From a checkpoint of a small transformer trained on Wikipedia.
Size: width 256, 2 heads of 128, MLP 1024 tanh GELU, vocabulary 8192, 13.7M parameters.
Architecture: learned positions, biases, untied embeddings.
Training: a variant of SOAP for these matrices, 742M tokens, 5664 steps.
Each number is 200 + 20 x the weight over its row's rms, rounded and kept within 0 to 999. Layers, rows and columns count from 0. The size before them is the row's rms in percent of the matrix's.

# up: layer 4 MLP up, 1024x256, rms 0.0571, rows 920-946, columns 0-127
# down: layer 4 MLP down (transposed), 1024x256, rms 0.0571, rows 920-946, columns 0-127
up920,104,192,215,224,229,166,182,178,180,209,207,202,210,216,176,194,196,207,186,157,221,198,172,211,255,188,215,200,190,184,225,213,177,205,206,169,219,208,236,193,206,208,224,223,190,191,219,205,203,241,211,227,197,234,210,199,182,201,200,220,168,243,231,180,185,233,222,224,210,205,183,218,150,211,193,224,163,189,227,217,195,199,183,200,211,201,177,206,191,197,191,214,202,218,186,226,194,214,215,210,204,218,203,207,212,167,193,204,189,171,238,237,195,210,219,210,188,202,206,196,195,193,178,206,200,177,176,160,188
down920,103,211,197,232,224,194,185,235,221,197,184,246,184,235,219,183,200,195,220,216,183,221,210,189,198,220,177,194,225,197,192,197,214,156,201,172,218,201,185,215,215,191,184,223,187,229,181,222,194,220,206,203,201,176,156,201,208,218,201,163,205,222,182,243,199,176,182,171,194,234,238,158,237,208,216,163,206,191,180,187,203,208,197,207,226,222,206,187,200,202,199,180,180,181,189,168,211,240,189,222,218,189,193,217,213,200,220,215,211,197,210,192,174,218,187,192,215,181,193,213,227,200,203,198,158,217,211,202,219
up921,111,213,209,231,218,194,173,167,210,173,225,171,208,176,168,203,220,169,211,194,149,238,198,177,185,240,209,205,177,214,227,214,232,167,234,181,210,238,209,177,191,184,201,183,197,184,195,175,166,183,196,189,200,225,200,189,205,234,224,183,189,200,179,192,205,202,219,216,212,210,183,205,209,186,190,230,221,189,163,193,218,209,190,199,200,248,202,235,228,207,213,185,189,217,167,206,236,207,232,240,212,221,204,221,202,234,207,256,215,214,170,213,203,166,206,202,222,224,169,174,183,216,196,175,196,183,159,217,211
down921,110,212,225,182,226,195,220,229,192,212,186,210,238,220,198,203,183,225,216,246,198,207,226,251,214,163,176,225,186,213,179,181,212,197,185,203,244,197,190,203,222,214,175,198,213,184,200,194,191,188,200,215,217,166,183,185,249,205,202,174,227,218,228,193,173,210,184,215,223,181,192,211,251,221,182,185,186,180,170,210,179,190,203,197,196,192,230,158,189,224,178,206,214,170,195,199,185,192,165,186,199,229,179,208,167,212,201,199,213,194,185,213,156,218,176,221,214,202,207,175,211,184,213,251,233,214,200,202,187
up922,111,214,223,189,241,213,209,217,226,190,200,201,204,186,189,210,193,207,210,206,190,185,218,210,233,184,188,242,163,202,192,195,231,187,210,201,206,179,202,253,186,237,145,168,197,185,202,234,175,193,204,217,211,190,174,212,201,199,225,231,211,245,198,201,199,189,195,218,197,207,223,203,210,204,228,204,204,221,173,193,224,223,163,215,244,178,211,202,188,165,205,193,223,219,206,207,184,213,193,209,203,189,224,215,176,217,233,209,222,184,184,242,201,189,185,208,191,188,192,218,167,176,222,158,176,231,176,204,204
down922,103,197,183,204,185,186,207,202,206,225,162,213,200,198,215,209,238,186,160,211,212,184,218,166,204,247,205,162,215,243,194,199,195,200,172,203,188,228,215,142,212,178,212,183,221,206,227,201,199,195,193,188,206,198,217,190,182,186,169,188,203,170,219,253,204,201,205,214,195,170,191,174,161,198,206,195,185,195,209,206,205,158,220,187,188,203,207,176,219,207,186,167,176,207,202,214,225,241,207,196,209,225,165,193,236,197,185,175,204,182,207,198,182,235,195,186,227,199,203,154,223,217,191,225,241,157,226,196,216
up923,103,243,232,172,216,223,198,209,173,195,195,200,198,236,219,216,217,223,218,235,201,193,185,181,198,179,178,198,200,180,203,208,226,208,214,209,199,195,184,231,226,208,190,220,218,226,180,206,187,201,221,200,238,209,177,222,226,206,215,231,201,210,180,212,190,229,175,207,192,196,218,197,197,183,191,194,218,210,186,191,221,219,219,197,212,160,208,198,206,208,223,211,215,169,187,205,230,184,216,193,205,212,188,240,220,208,176,189,220,182,183,192,180,225,173,192,195,208,198,211,184,170,219,197,228,226,208,200,200
down923,102,201,218,218,221,183,171,217,224,207,174,188,200,195,183,211,181,160,190,175,196,201,213,192,195,202,207,185,234,169,205,200,210,218,199,209,201,198,260,222,208,197,182,200,214,221,227,203,238,190,177,195,211,210,207,183,188,209,169,170,196,206,210,195,184,186,209,171,206,187,205,218,169,240,207,176,217,201,202,217,190,217,210,185,200,216,218,194,163,188,185,243,218,237,194,153,150,225,208,171,227,163,195,185,203,208,192,169,221,198,179,192,195,180,202,214,198,187,206,243,218,216,173,223,215,190,190,204,225
up924,103,177,238,174,149,180,209,190,207,228,233,190,167,158,204,182,191,203,150,179,208,215,245,217,165,186,199,197,216,191,228,169,213,193,215,184,184,207,206,194,192,209,192,209,226,165,225,205,205,228,197,184,223,219,200,175,159,201,218,186,196,199,201,179,172,195,172,190,202,205,224,189,211,193,170,195,196,186,216,186,227,188,203,182,223,226,197,231,194,193,181,201,173,218,217,191,212,192,198,178,197,185,197,190,221,171,204,205,195,215,207,206,212,206,200,161,190,216,201,212,204,205,174,222,173,226,179,168,190
down924,098,215,162,214,232,231,187,181,209,210,186,205,225,187,199,250,202,200,208,197,214,208,201,191,207,183,168,191,208,227,232,196,183,196,189,220,209,190,155,152,216,173,184,220,183,173,164,177,175,172,190,203,190,153,198,205,221,203,196,196,196,201,203,206,216,213,187,182,189,207,198,197,199,225,218,221,226,211,199,229,220,180,211,215,204,195,216,185,198,228,209,211,170,189,153,186,184,209,196,235,201,211,236,198,212,239,234,178,186,201,210,188,195,182,213,192,232,205,177,208,160,204,207,165,206,180,191,186,194
up925,104,207,178,182,211,209,210,198,195,204,198,212,180,205,181,213,175,168,181,194,201,174,203,187,190,227,175,213,158,209,181,228,224,192,221,183,176,203,178,195,187,201,230,210,182,227,197,171,175,193,229,183,197,192,170,211,209,192,264,191,201,228,209,204,226,224,251,234,196,243,176,250,194,161,204,210,227,171,174,230,185,195,200,195,179,153,215,182,182,190,196,175,224,212,196,196,174,210,194,239,211,186,239,187,217,175,196,190,209,226,182,217,197,215,186,193,174,198,186,204,213,209,175,200,259,199,214,194,199
down925,101,209,193,233,175,182,201,190,209,197,217,224,222,165,215,224,176,191,207,267,202,201,204,210,195,198,172,181,176,179,229,178,196,230,211,214,188,205,244,173,212,218,161,189,194,198,220,185,169,184,165,197,209,195,200,208,155,222,132,206,210,209,174,208,168,222,163,202,198,168,162,185,198,207,216,189,184,244,206,169,196,214,211,188,214,206,187,202,191,201,209,212,200,213,219,179,211,182,181,153,215,175,163,215,218,215,211,191,177,186,222,185,176,208,233,180,200,218,195,202,171,172,182,216,159,209,215,208,213
up926,102,179,184,182,185,231,222,213,207,232,191,158,201,230,175,188,226,198,226,165,161,227,205,226,195,206,184,221,197,228,218,179,225,166,193,174,209,194,201,203,174,232,227,197,188,210,214,224,196,188,211,216,221,208,208,186,224,188,209,191,229,183,233,194,207,188,180,218,213,188,211,246,199,208,184,191,211,189,182,226,214,217,186,206,209,221,177,207,212,168,182,191,247,195,175,173,191,192,251,169,168,167,178,201,180,183,171,210,198,208,159,214,224,176,179,202,175,222,200,186,181,211,187,224,176,230,188,227,196
down926,093,215,200,180,220,164,177,210,170,169,193,226,170,208,189,224,217,183,203,228,222,189,203,207,213,187,195,178,161,174,223,219,197,180,186,205,157,201,184,204,218,184,205,187,197,222,174,182,195,224,189,193,212,195,223,226,204,170,192,202,189,216,178,201,209,206,179,207,206,232,182,186,201,193,186,206,217,168,227,170,198,225,216,192,191,213,188,181,192,195,215,222,175,229,230,223,234,171,170,236,204,214,170,217,181,196,206,195,191,201,220,218,181,201,234,215,243,231,195,226,203,198,191,230,180,164,220,193,226
up927,108,226,205,200,187,197,172,200,164,215,186,165,219,186,221,216,193,213,190,227,204,218,184,205,212,170,188,213,203,214,193,190,191,209,188,194,181,184,207,186,223,209,203,190,198,211,215,212,213,192,191,234,198,223,200,197,143,198,194,238,203,198,181,231,178,199,188,201,198,186,215,202,218,229,191,187,212,225,196,189,146,198,179,203,207,181,203,178,201,221,187,176,175,197,153,138,157,180,202,177,207,177,180,193,202,185,235,246,195,232,171,195,168,194,167,205,194,222,186,206,231,189,193,212,209,191,225,185,221
down927,115,213,215,173,220,220,160,172,193,202,224,228,207,228,193,214,189,206,214,209,226,182,234,230,187,222,216,220,185,228,185,225,222,210,201,190,213,195,206,193,225,198,196,201,214,198,194,211,205,182,245,183,196,218,209,224,220,211,185,178,206,224,195,193,158,201,217,179,225,184,210,172,203,169,194,197,175,208,186,211,170,195,226,179,211,212,217,207,247,186,187,214,167,175,162,180,179,192,184,177,238,169,165,222,188,194,196,179,172,195,201,206,204,164,223,198,206,198,208,205,182,194,195,237,178,179,213,219,212
up928,102,205,164,201,182,219,189,216,179,160,185,192,229,163,177,180,189,206,212,195,179,199,192,192,205,165,254,225,210,165,206,227,196,180,207,203,191,211,190,189,175,195,231,201,187,173,173,198,230,222,230,182,187,215,245,181,206,204,248,183,225,210,214,184,219,213,183,207,174,187,198,179,182,249,174,198,205,203,177,186,219,216,196,220,200,206,210,244,194,203,209,251,205,200,216,201,206,199,214,233,196,195,172,205,183,205,219,168,182,178,210,174,192,180,238,187,195,200,208,169,204,214,200,211,244,202,176,188,206
down928,101,197,223,172,231,162,201,182,176,203,195,220,182,226,207,232,216,222,181,191,222,169,215,229,199,217,212,203,178,221,232,220,177,196,184,201,209,205,169,192,217,214,176,222,175,192,228,201,194,187,207,190,204,185,187,185,162,229,200,187,201,241,185,172,192,196,212,200,233,171,194,196,235,187,216,207,210,177,209,222,208,184,202,217,232,211,158,166,205,193,184,168,216,216,204,205,184,214,211,200,187,187,200,214,237,183,174,210,191,225,186,228,171,242,184,197,195,214,207,188,197,189,185,194,193,209,217,200,209
up929,105,206,205,208,218,166,199,185,195,165,222,195,174,210,236,216,217,196,208,190,192,193,218,202,205,185,232,184,202,209,229,193,157,201,191,208,197,218,225,208,164,223,206,171,188,245,234,186,185,196,201,211,198,175,181,212,180,185,189,228,177,224,214,180,204,262,188,213,195,198,189,223,201,210,208,208,217,234,206,216,198,172,192,210,197,198,187,230,231,214,182,195,220,164,171,213,192,196,203,211,191,237,206,195,210,207,223,186,228,177,163,175,211,218,193,207,210,186,185,234,199,222,188,179,204,214,187,203,164
down929,107,217,197,181,201,173,198,202,190,206,164,197,232,214,187,195,220,200,232,231,195,194,204,195,187,194,210,181,159,203,182,175,215,213,199,205,195,192,204,206,184,163,217,212,191,197,134,218,230,189,236,192,190,220,174,201,230,193,214,176,188,208,196,190,200,218,215,199,209,212,214,202,215,166,231,195,223,197,181,187,171,222,196,218,172,224,225,202,162,232,168,171,191,159,228,179,196,212,147,231,243,214,188,207,209,216,175,181,174,220,163,212,208,195,199,190,227,157,209,216,208,186,215,206,186,174,177,196,227
up930,102,198,205,201,202,199,144,202,227,188,186,196,198,247,219,243,220,198,171,215,238,180,172,228,189,217,179,188,200,207,217,227,214,174,202,201,188,233,212,172,195,192,200,195,203,207,213,215,192,197,232,241,200,211,189,178,185,164,180,200,205,208,219,178,237,190,202,196,203,230,179,193,208,208,231,192,202,200,203,178,213,214,156,175,202,206,221,148,185,207,159,231,194,175,218,206,215,194,200,200,219,221,191,203,189,233,194,180,171,211,195,208,149,209,201,195,222,220,194,199,188,194,202,183,213,194,184,198,182
down930,098,176,201,194,168,233,217,201,200,181,232,203,189,172,189,204,172,195,219,204,199,201,199,190,205,176,232,182,176,208,172,182,181,221,177,193,225,193,193,188,193,222,196,203,219,203,198,174,186,187,169,172,201,200,211,229,210,228,232,193,158,214,213,202,142,220,184,208,228,177,218,204,195,217,169,234,185,177,190,219,198,209,210,185,196,225,223,228,206,214,207,197,195,176,175,215,195,203,204,216,206,172,223,214,226,177,213,198,206,216,221,212,220,215,228,210,209,181,207,202,203,191,187,201,188,203,203,181,210
up931,110,143,210,216,160,185,191,176,158,210,230,168,176,199,176,210,216,200,163,205,192,205,203,179,184,201,189,187,223,220,234,209,203,215,181,172,190,219,205,206,193,235,217,203,223,199,187,159,208,184,204,175,198,212,200,166,170,202,204,204,217,178,207,213,198,189,205,218,196,233,217,189,186,201,190,155,194,201,214,194,182,225,164,195,214,192,168,204,179,188,225,221,228,211,177,187,195,221,237,184,203,206,166,226,189,215,210,192,191,183,210,181,216,198,204,196,198,212,189,207,188,205,208,204,204,208,179,206,168
down931,105,228,203,178,190,208,220,207,215,221,182,192,194,182,214,183,195,219,223,193,207,226,194,176,220,216,201,194,212,233,203,177,191,204,169,211,226,180,219,199,187,194,211,168,188,194,215,192,189,224,226,216,176,173,193,198,246,176,201,209,165,211,223,198,204,187,203,160,177,203,192,203,199,214,190,193,154,166,209,219,195,171,188,201,202,196,212,239,187,226,188,208,173,182,225,207,191,227,218,220,204,207,225,187,194,175,170,204,191,211,155,200,210,199,193,198,250,186,221,205,212,211,173,217,191,196,212,228,229
up932,102,182,208,196,224,208,207,194,202,242,168,207,219,183,195,196,192,204,223,209,205,170,181,210,206,190,179,195,206,163,184,231,221,218,194,199,197,191,199,195,179,211,239,180,203,192,187,210,195,195,171,204,186,203,206,203,161,147,160,228,206,242,175,211,206,230,214,248,190,221,198,160,185,202,195,203,219,157,191,183,185,188,187,204,186,181,148,186,204,221,189,182,158,227,220,228,201,218,249,170,210,208,177,191,204,234,212,191,211,248,201,192,201,228,212,218,188,183,211,185,211,178,204,207,207,238,148,217,214
down932,107,177,199,181,174,152,210,196,204,174,238,170,183,185,200,198,208,228,178,219,177,231,214,170,206,198,195,193,188,201,184,197,179,191,171,212,178,156,186,199,232,220,229,204,217,208,180,210,223,202,196,181,253,175,212,218,208,236,185,202,200,173,217,219,236,199,205,205,196,197,173,194,181,199,237,212,208,187,191,215,213,188,208,192,220,240,201,212,206,215,172,218,148,207,186,173,203,184,186,226,226,216,210,196,207,204,194,198,226,218,183,196,219,193,193,226,225,209,200,210,216,195,211,197,199,215,184,195,189
up933,101,202,190,164,239,160,194,204,177,197,224,245,219,187,189,175,208,192,213,177,209,158,214,199,212,183,163,207,214,175,212,194,205,184,195,206,189,200,207,188,230,248,231,203,186,185,206,229,205,180,209,270,183,178,206,209,170,210,195,220,186,201,239,194,191,190,186,234,204,157,197,191,202,217,189,213,182,215,216,208,193,152,216,175,207,200,195,204,182,185,181,163,212,223,175,213,175,189,176,196,171,210,224,197,207,225,231,190,222,184,194,197,210,194,177,193,205,164,227,173,191,220,191,225,196,184,195,179,170
down933,102,201,206,219,198,211,178,195,210,176,196,223,197,206,203,205,262,222,239,220,202,226,219,203,184,187,160,182,189,199,232,183,201,168,207,214,204,203,189,188,192,180,180,229,199,222,207,213,195,208,196,194,174,215,184,214,178,220,204,207,211,197,209,211,172,161,201,183,189,256,217,185,209,162,215,185,232,196,205,201,186,222,198,186,166,233,213,220,192,247,182,191,166,228,181,175,201,222,189,247,219,214,215,160,195,220,200,201,197,194,139,213,194,198,226,188,187,186,159,180,231,225,199,208,181,194,189,183,215
up934,107,180,170,181,222,210,211,206,212,206,196,222,190,202,214,239,201,218,226,198,244,164,184,231,198,208,204,182,181,177,170,190,174,204,227,188,219,234,188,183,191,216,211,225,192,208,193,187,206,226,200,198,197,186,189,189,192,179,202,205,202,156,207,195,209,227,222,209,238,202,212,230,191,227,243,223,148,205,213,173,207,187,197,186,224,189,235,191,188,179,173,210,239,190,194,216,207,193,228,210,187,209,207,187,227,170,204,193,215,170,228,176,160,167,206,180,212,225,216,160,245,210,182,204,200,149,185,222,184
down934,107,216,216,225,182,171,220,209,190,179,191,201,205,194,179,190,217,193,183,186,188,211,195,200,214,198,170,200,168,217,155,185,196,180,221,205,197,224,199,222,214,214,161,157,180,177,166,194,211,186,194,194,189,179,184,211,206,240,210,229,192,216,223,218,182,218,210,213,192,213,208,213,197,201,170,181,193,191,207,184,232,211,228,216,209,218,219,197,219,185,194,204,237,196,196,194,230,190,192,190,190,185,179,224,214,219,200,192,182,219,163,181,215,218,172,221,220,218,188,182,214,233,205,150,212,182,200,182,185
up935,101,201,185,166,207,207,214,185,235,168,205,182,185,203,201,195,210,203,176,201,232,192,205,213,188,236,188,220,194,203,175,201,203,242,235,220,259,199,195,176,215,193,199,188,211,198,188,173,193,223,187,187,184,185,182,215,177,218,181,210,182,205,207,227,201,221,242,219,204,236,209,216,165,185,217,242,196,178,182,199,173,205,211,220,207,239,201,186,211,197,171,196,194,162,205,192,163,190,176,229,216,200,189,226,193,224,214,193,210,191,212,226,186,212,227,212,201,209,170,189,221,232,224,191,221,186,231,221,223
down935,103,214,212,186,234,199,196,199,194,229,210,232,199,201,167,186,217,192,181,234,165,219,175,199,234,181,193,177,207,218,243,215,201,212,177,185,203,205,213,203,234,208,195,192,176,200,204,204,174,206,201,180,219,241,194,180,239,174,232,163,212,186,196,188,193,177,157,166,178,178,185,179,235,176,212,182,238,185,210,157,240,216,191,190,213,192,208,216,188,200,243,188,205,203,216,185,234,190,203,194,189,214,220,168,247,174,161,236,176,194,201,172,190,198,209,198,160,213,210,212,199,212,194,196,184,209,190,191,159
up936,102,239,215,221,202,221,191,189,176,197,224,196,193,160,220,209,198,209,206,223,183,225,184,183,202,226,184,207,197,192,191,219,190,205,245,199,201,200,219,187,202,191,195,210,222,202,207,214,201,228,210,180,213,211,186,231,186,194,178,175,223,145,206,212,221,206,209,210,202,201,200,184,224,208,228,204,164,186,186,178,178,194,190,221,179,196,223,216,197,195,170,236,209,236,202,264,167,220,189,183,235,247,176,192,175,224,174,183,172,210,190,207,186,195,187,178,155,212,208,182,228,186,206,199,185,183,185,181,183
down936,108,217,191,215,189,194,234,208,226,238,181,207,215,188,193,188,224,228,218,190,214,167,173,210,155,166,174,169,178,214,204,196,188,204,198,212,206,188,178,185,188,161,160,188,207,203,237,189,215,182,206,173,196,181,200,190,234,188,179,235,234,215,198,202,191,188,204,206,202,219,159,176,197,190,202,175,211,213,200,235,171,189,198,205,196,203,197,219,187,195,160,194,207,229,194,163,220,217,200,197,205,177,216,211,263,196,211,215,194,196,212,159,188,218,209,198,255,209,224,223,201,215,191,153,232,203,214,219,229
up937,097,162,167,179,245,192,207,191,198,217,196,186,194,242,227,193,203,201,171,209,212,178,220,205,199,199,217,180,201,228,245,215,212,202,219,177,159,207,169,198,181,231,166,198,179,196,191,202,187,167,188,236,201,225,240,204,227,186,226,167,199,167,217,209,225,197,170,228,213,207,222,223,214,164,219,204,222,209,181,203,212,229,196,204,223,209,197,192,201,199,231,247,189,161,187,195,218,180,236,249,213,175,213,214,175,206,221,201,201,218,232,207,168,200,185,197,193,217,197,191,190,208,219,234,250,213,197,199,182
down937,103,203,249,214,147,227,203,210,205,175,204,183,211,229,190,201,228,217,193,174,188,222,189,204,186,236,182,173,158,196,189,203,173,200,224,210,233,198,215,203,190,187,205,183,201,223,215,235,244,212,214,221,184,168,210,167,189,181,172,217,191,196,214,178,200,205,217,213,228,195,170,198,183,219,175,234,204,246,216,229,188,214,223,232,248,208,173,217,182,188,179,205,209,205,233,189,203,171,186,219,191,200,205,179,195,177,209,200,166,187,212,186,179,175,180,211,197,200,221,194,212,203,179,172,193,205,214,234,208
up938,099,193,189,198,201,191,174,208,213,242,201,199,202,193,210,198,233,214,174,231,174,207,228,194,225,189,176,181,204,181,201,209,218,207,179,192,185,190,207,201,173,195,208,212,198,218,230,223,226,235,230,157,187,223,228,204,202,160,205,155,211,225,217,199,206,223,198,201,211,169,225,193,216,192,200,227,225,218,211,222,172,256,234,221,189,175,206,190,187,216,184,185,214,201,225,188,203,176,208,208,217,226,196,165,187,196,200,207,206,211,168,238,210,199,204,205,218,208,221,206,183,196,223,210,195,196,204,213,213
down938,096,207,187,197,232,193,208,191,214,169,165,196,227,182,192,245,206,203,186,203,230,188,198,205,169,181,246,232,216,211,193,202,198,222,209,187,223,209,200,190,198,191,208,166,172,215,211,198,212,205,193,224,193,186,176,211,236,223,183,227,204,190,188,192,220,171,214,176,201,262,210,220,189,221,187,155,237,186,183,198,196,203,181,230,191,219,198,167,227,203,200,193,167,207,230,195,192,176,201,190,211,179,208,232,190,217,183,190,168,209,237,170,226,214,181,215,183,246,188,196,203,197,231,185,192,191,204,208,211
up939,103,190,199,217,198,200,178,175,193,199,199,187,188,173,187,204,196,230,217,181,189,177,221,230,186,201,207,227,241,214,207,194,185,200,198,228,198,196,203,201,200,171,167,193,185,230,218,191,220,225,199,168,205,186,200,187,209,213,252,218,199,209,185,224,185,215,227,192,184,214,206,229,226,205,202,235,197,181,202,225,183,199,182,181,242,207,233,197,217,190,207,226,207,174,243,196,202,184,213,195,221,188,218,171,181,194,175,206,194,160,188,198,217,167,183,179,201,194,225,225,188,196,195,198,202,188,140,187,184
down939,105,202,205,177,208,209,205,177,200,169,193,190,195,198,204,231,170,196,196,209,231,236,164,184,214,182,192,186,198,176,199,185,201,200,185,180,175,176,194,224,174,201,249,194,194,189,221,168,188,211,201,214,217,195,201,181,221,206,185,199,166,157,212,190,225,166,177,234,196,166,190,146,176,227,184,179,230,188,216,179,209,173,174,214,163,220,157,201,200,186,195,163,195,204,187,209,203,193,203,223,148,183,188,210,180,205,242,211,219,218,199,199,213,199,199,198,223,199,176,190,182,218,188,186,234,204,208,237,203
up940,104,183,205,206,210,203,243,176,196,193,230,211,175,223,196,216,206,167,195,205,187,192,218,206,189,202,212,204,195,205,212,198,216,207,208,244,201,213,216,180,199,243,225,197,199,213,196,202,187,226,205,202,207,178,215,181,196,205,213,217,175,235,216,167,185,211,185,244,173,191,227,215,196,237,186,202,213,186,173,215,219,202,190,213,205,196,185,195,202,199,226,192,239,201,186,208,225,193,173,217,176,217,198,198,179,204,176,221,211,226,214,239,204,218,220,190,170,187,215,237,175,215,166,257,196,189,194,195,210
down940,100,251,190,200,186,191,206,203,218,176,163,204,205,198,184,181,209,239,201,183,220,197,190,172,202,154,190,200,197,211,197,194,195,208,228,194,185,189,201,202,232,205,203,187,190,210,195,187,199,196,204,189,183,219,182,201,207,226,163,199,222,172,194,255,218,194,214,174,235,196,184,188,202,209,215,202,193,225,206,156,214,218,177,213,189,181,191,194,176,200,162,224,180,168,247,209,196,213,202,205,208,211,189,192,212,203,199,168,205,177,197,206,193,193,192,206,234,199,221,236,190,188,228,173,209,224,183,203,213
up941,111,210,194,174,200,225,208,193,188,185,223,163,207,199,195,209,178,213,217,192,158,194,171,212,188,194,200,207,201,152,201,172,208,211,202,206,240,215,178,210,221,213,172,168,184,205,183,215,222,190,197,193,216,203,228,179,163,207,182,212,199,224,205,201,202,209,177,207,211,165,226,237,196,215,183,250,182,177,179,198,228,195,203,190,219,197,227,195,179,221,212,162,186,225,148,184,205,204,221,160,183,181,232,169,178,215,215,232,203,152,190,199,211,218,201,199,233,188,184,189,156,205,245,197,210,221,185,222,160
down941,113,180,212,202,204,225,217,182,171,197,202,239,186,194,216,187,209,197,220,205,194,198,212,206,180,195,208,178,193,193,227,197,222,175,175,205,222,159,142,164,231,154,188,206,212,207,204,166,160,162,202,206,214,223,196,200,175,220,183,236,177,192,216,161,190,251,210,205,173,178,212,186,207,207,180,191,189,232,191,207,209,193,204,185,163,199,210,194,214,196,160,173,210,191,179,202,191,176,209,150,197,176,217,202,215,198,168,227,204,200,180,194,218,218,180,214,231,207,190,213,201,204,231,189,218,198,211,218,221
up942,104,194,199,211,206,235,224,196,207,218,191,209,213,186,204,204,160,191,227,193,233,208,159,200,168,159,180,209,200,188,217,193,190,226,194,206,231,210,185,178,209,213,194,210,172,214,193,171,140,179,200,219,225,160,193,206,218,261,219,188,232,218,165,219,225,194,189,166,176,193,196,219,213,196,188,152,199,206,157,188,199,199,217,197,198,204,182,232,208,182,182,207,216,220,210,176,209,216,212,157,191,214,192,195,230,205,197,218,208,228,173,201,196,190,182,168,215,191,205,221,226,186,213,179,204,193,189,204,156
down942,104,208,222,183,219,201,202,180,153,213,195,184,227,202,176,169,225,227,204,183,204,208,215,200,194,228,199,212,188,182,171,202,207,209,202,188,202,177,220,202,214,227,215,202,209,208,170,211,219,190,237,176,223,197,236,225,225,176,185,220,200,194,189,194,209,212,183,215,172,176,191,239,177,198,188,205,163,195,196,248,199,223,250,192,218,168,203,174,205,197,178,201,187,233,164,167,183,164,223,196,205,208,197,217,210,183,155,178,180,224,183,213,212,170,197,176,200,207,206,219,196,203,193,194,200,184,204,203,239
up943,097,182,206,223,202,190,212,171,236,216,211,240,195,197,180,197,189,196,186,225,196,215,203,225,186,179,230,220,238,220,177,224,194,173,213,233,212,219,186,192,201,226,199,208,198,205,213,193,203,194,150,168,233,215,229,161,176,178,213,243,196,188,198,196,207,222,196,195,168,200,198,207,215,203,154,219,203,199,213,189,190,189,154,179,179,191,226,185,215,172,188,180,219,197,193,177,222,174,199,160,219,223,211,171,257,194,195,210,208,182,211,203,229,204,214,192,238,215,174,209,212,176,210,221,196,206,167,209,191
down943,103,192,213,217,279,231,226,228,197,211,213,226,185,183,220,134,225,205,189,163,244,217,229,150,196,163,198,197,214,195,200,185,230,203,219,225,180,217,201,211,214,209,209,226,210,187,178,213,148,192,199,194,190,194,212,204,198,183,154,219,242,201,203,202,216,202,198,183,177,207,200,186,180,209,156,169,215,202,202,190,221,216,198,219,193,173,213,197,207,226,202,195,187,186,202,158,194,214,228,182,225,175,201,197,199,192,189,209,218,210,214,226,206,195,178,175,197,223,228,168,187,197,205,158,220,223,193,191,193
up944,094,156,197,204,198,202,181,224,204,201,174,204,196,173,198,172,162,189,147,225,200,208,226,177,186,194,200,194,202,197,200,201,189,193,167,221,198,223,212,202,209,218,183,213,199,168,180,169,193,208,173,151,192,213,187,173,228,232,198,155,196,208,181,224,186,198,201,181,198,221,160,200,251,200,194,231,226,192,163,175,197,216,196,203,186,180,212,244,185,153,196,210,219,204,163,176,192,201,228,176,174,165,230,204,214,219,192,194,180,212,224,189,187,170,212,181,177,196,193,201,192,207,180,210,204,189,215,143,207
down944,095,203,203,199,193,218,160,206,218,186,227,205,207,223,229,206,195,190,201,196,213,227,155,198,170,162,191,198,224,174,181,207,190,215,205,168,175,200,180,166,206,188,199,218,208,181,213,172,215,231,237,212,192,215,191,168,225,191,213,237,191,231,186,202,189,186,213,202,177,239,206,237,207,175,186,201,201,202,190,203,208,198,186,207,208,197,158,175,197,186,210,204,192,192,216,213,191,223,238,194,216,210,183,173,177,176,210,216,207,178,179,189,193,187,206,186,190,192,233,196,159,192,220,204,213,257,172,226,238
up945,096,193,214,172,194,211,220,195,169,189,214,219,211,211,203,140,196,166,153,175,213,215,180,190,224,163,222,200,206,218,215,189,213,242,195,164,189,216,224,196,233,189,199,194,181,211,217,182,225,174,217,197,200,227,190,236,197,170,206,221,196,186,190,194,183,195,197,205,184,234,202,194,235,185,199,191,193,217,254,184,199,195,201,218,208,151,210,213,219,192,218,197,199,197,195,170,228,173,188,198,190,234,178,215,189,194,208,192,210,189,194,195,175,202,210,200,208,193,208,213,196,174,189,181,187,197,201,215,223
down945,098,182,211,245,209,231,169,186,225,171,205,223,193,188,201,192,201,216,234,215,221,181,234,200,189,215,179,188,181,189,166,210,187,182,200,215,199,184,185,190,236,226,216,230,204,184,165,195,201,227,254,201,187,177,204,173,199,191,261,207,196,211,189,195,202,206,204,173,195,213,234,198,221,229,185,193,187,217,206,191,215,185,208,204,228,256,177,151,222,196,200,185,198,162,195,243,212,197,217,204,201,160,220,187,216,181,213,218,199,201,191,198,190,184,177,215,161,193,168,194,213,208,203,213,210,165,202,212,179
up946,099,198,187,180,189,232,204,208,213,175,232,182,224,190,179,199,216,191,197,187,183,209,205,219,186,205,209,195,211,190,201,210,217,173,165,186,206,162,221,214,172,214,171,183,196,196,211,186,238,166,157,228,205,165,167,191,194,222,218,182,176,233,216,177,195,246,206,208,244,226,213,203,203,200,161,198,164,199,210,254,210,192,189,200,197,197,202,178,182,209,197,247,167,207,181,202,194,188,170,187,203,193,192,177,229,190,163,185,190,240,204,199,204,211,180,200,195,149,206,207,207,204,185,165,217,173,221,169,190
down946,096,213,205,190,232,194,162,174,174,203,181,232,197,236,194,202,199,202,193,226,201,203,189,216,231,227,184,190,192,193,204,184,195,191,236,200,198,211,175,154,226,218,212,206,230,182,187,213,215,186,212,204,196,205,232,198,205,180,225,199,223,206,169,230,202,164,202,193,188,184,171,218,180,203,213,191,231,193,193,157,183,192,223,204,215,215,173,179,235,197,198,170,217,206,197,197,180,206,191,215,190,190,242,209,157,206,218,195,200,202,187,188,198,195,198,217,220,225,206,232,167,228,199,240,170,202,225,195,219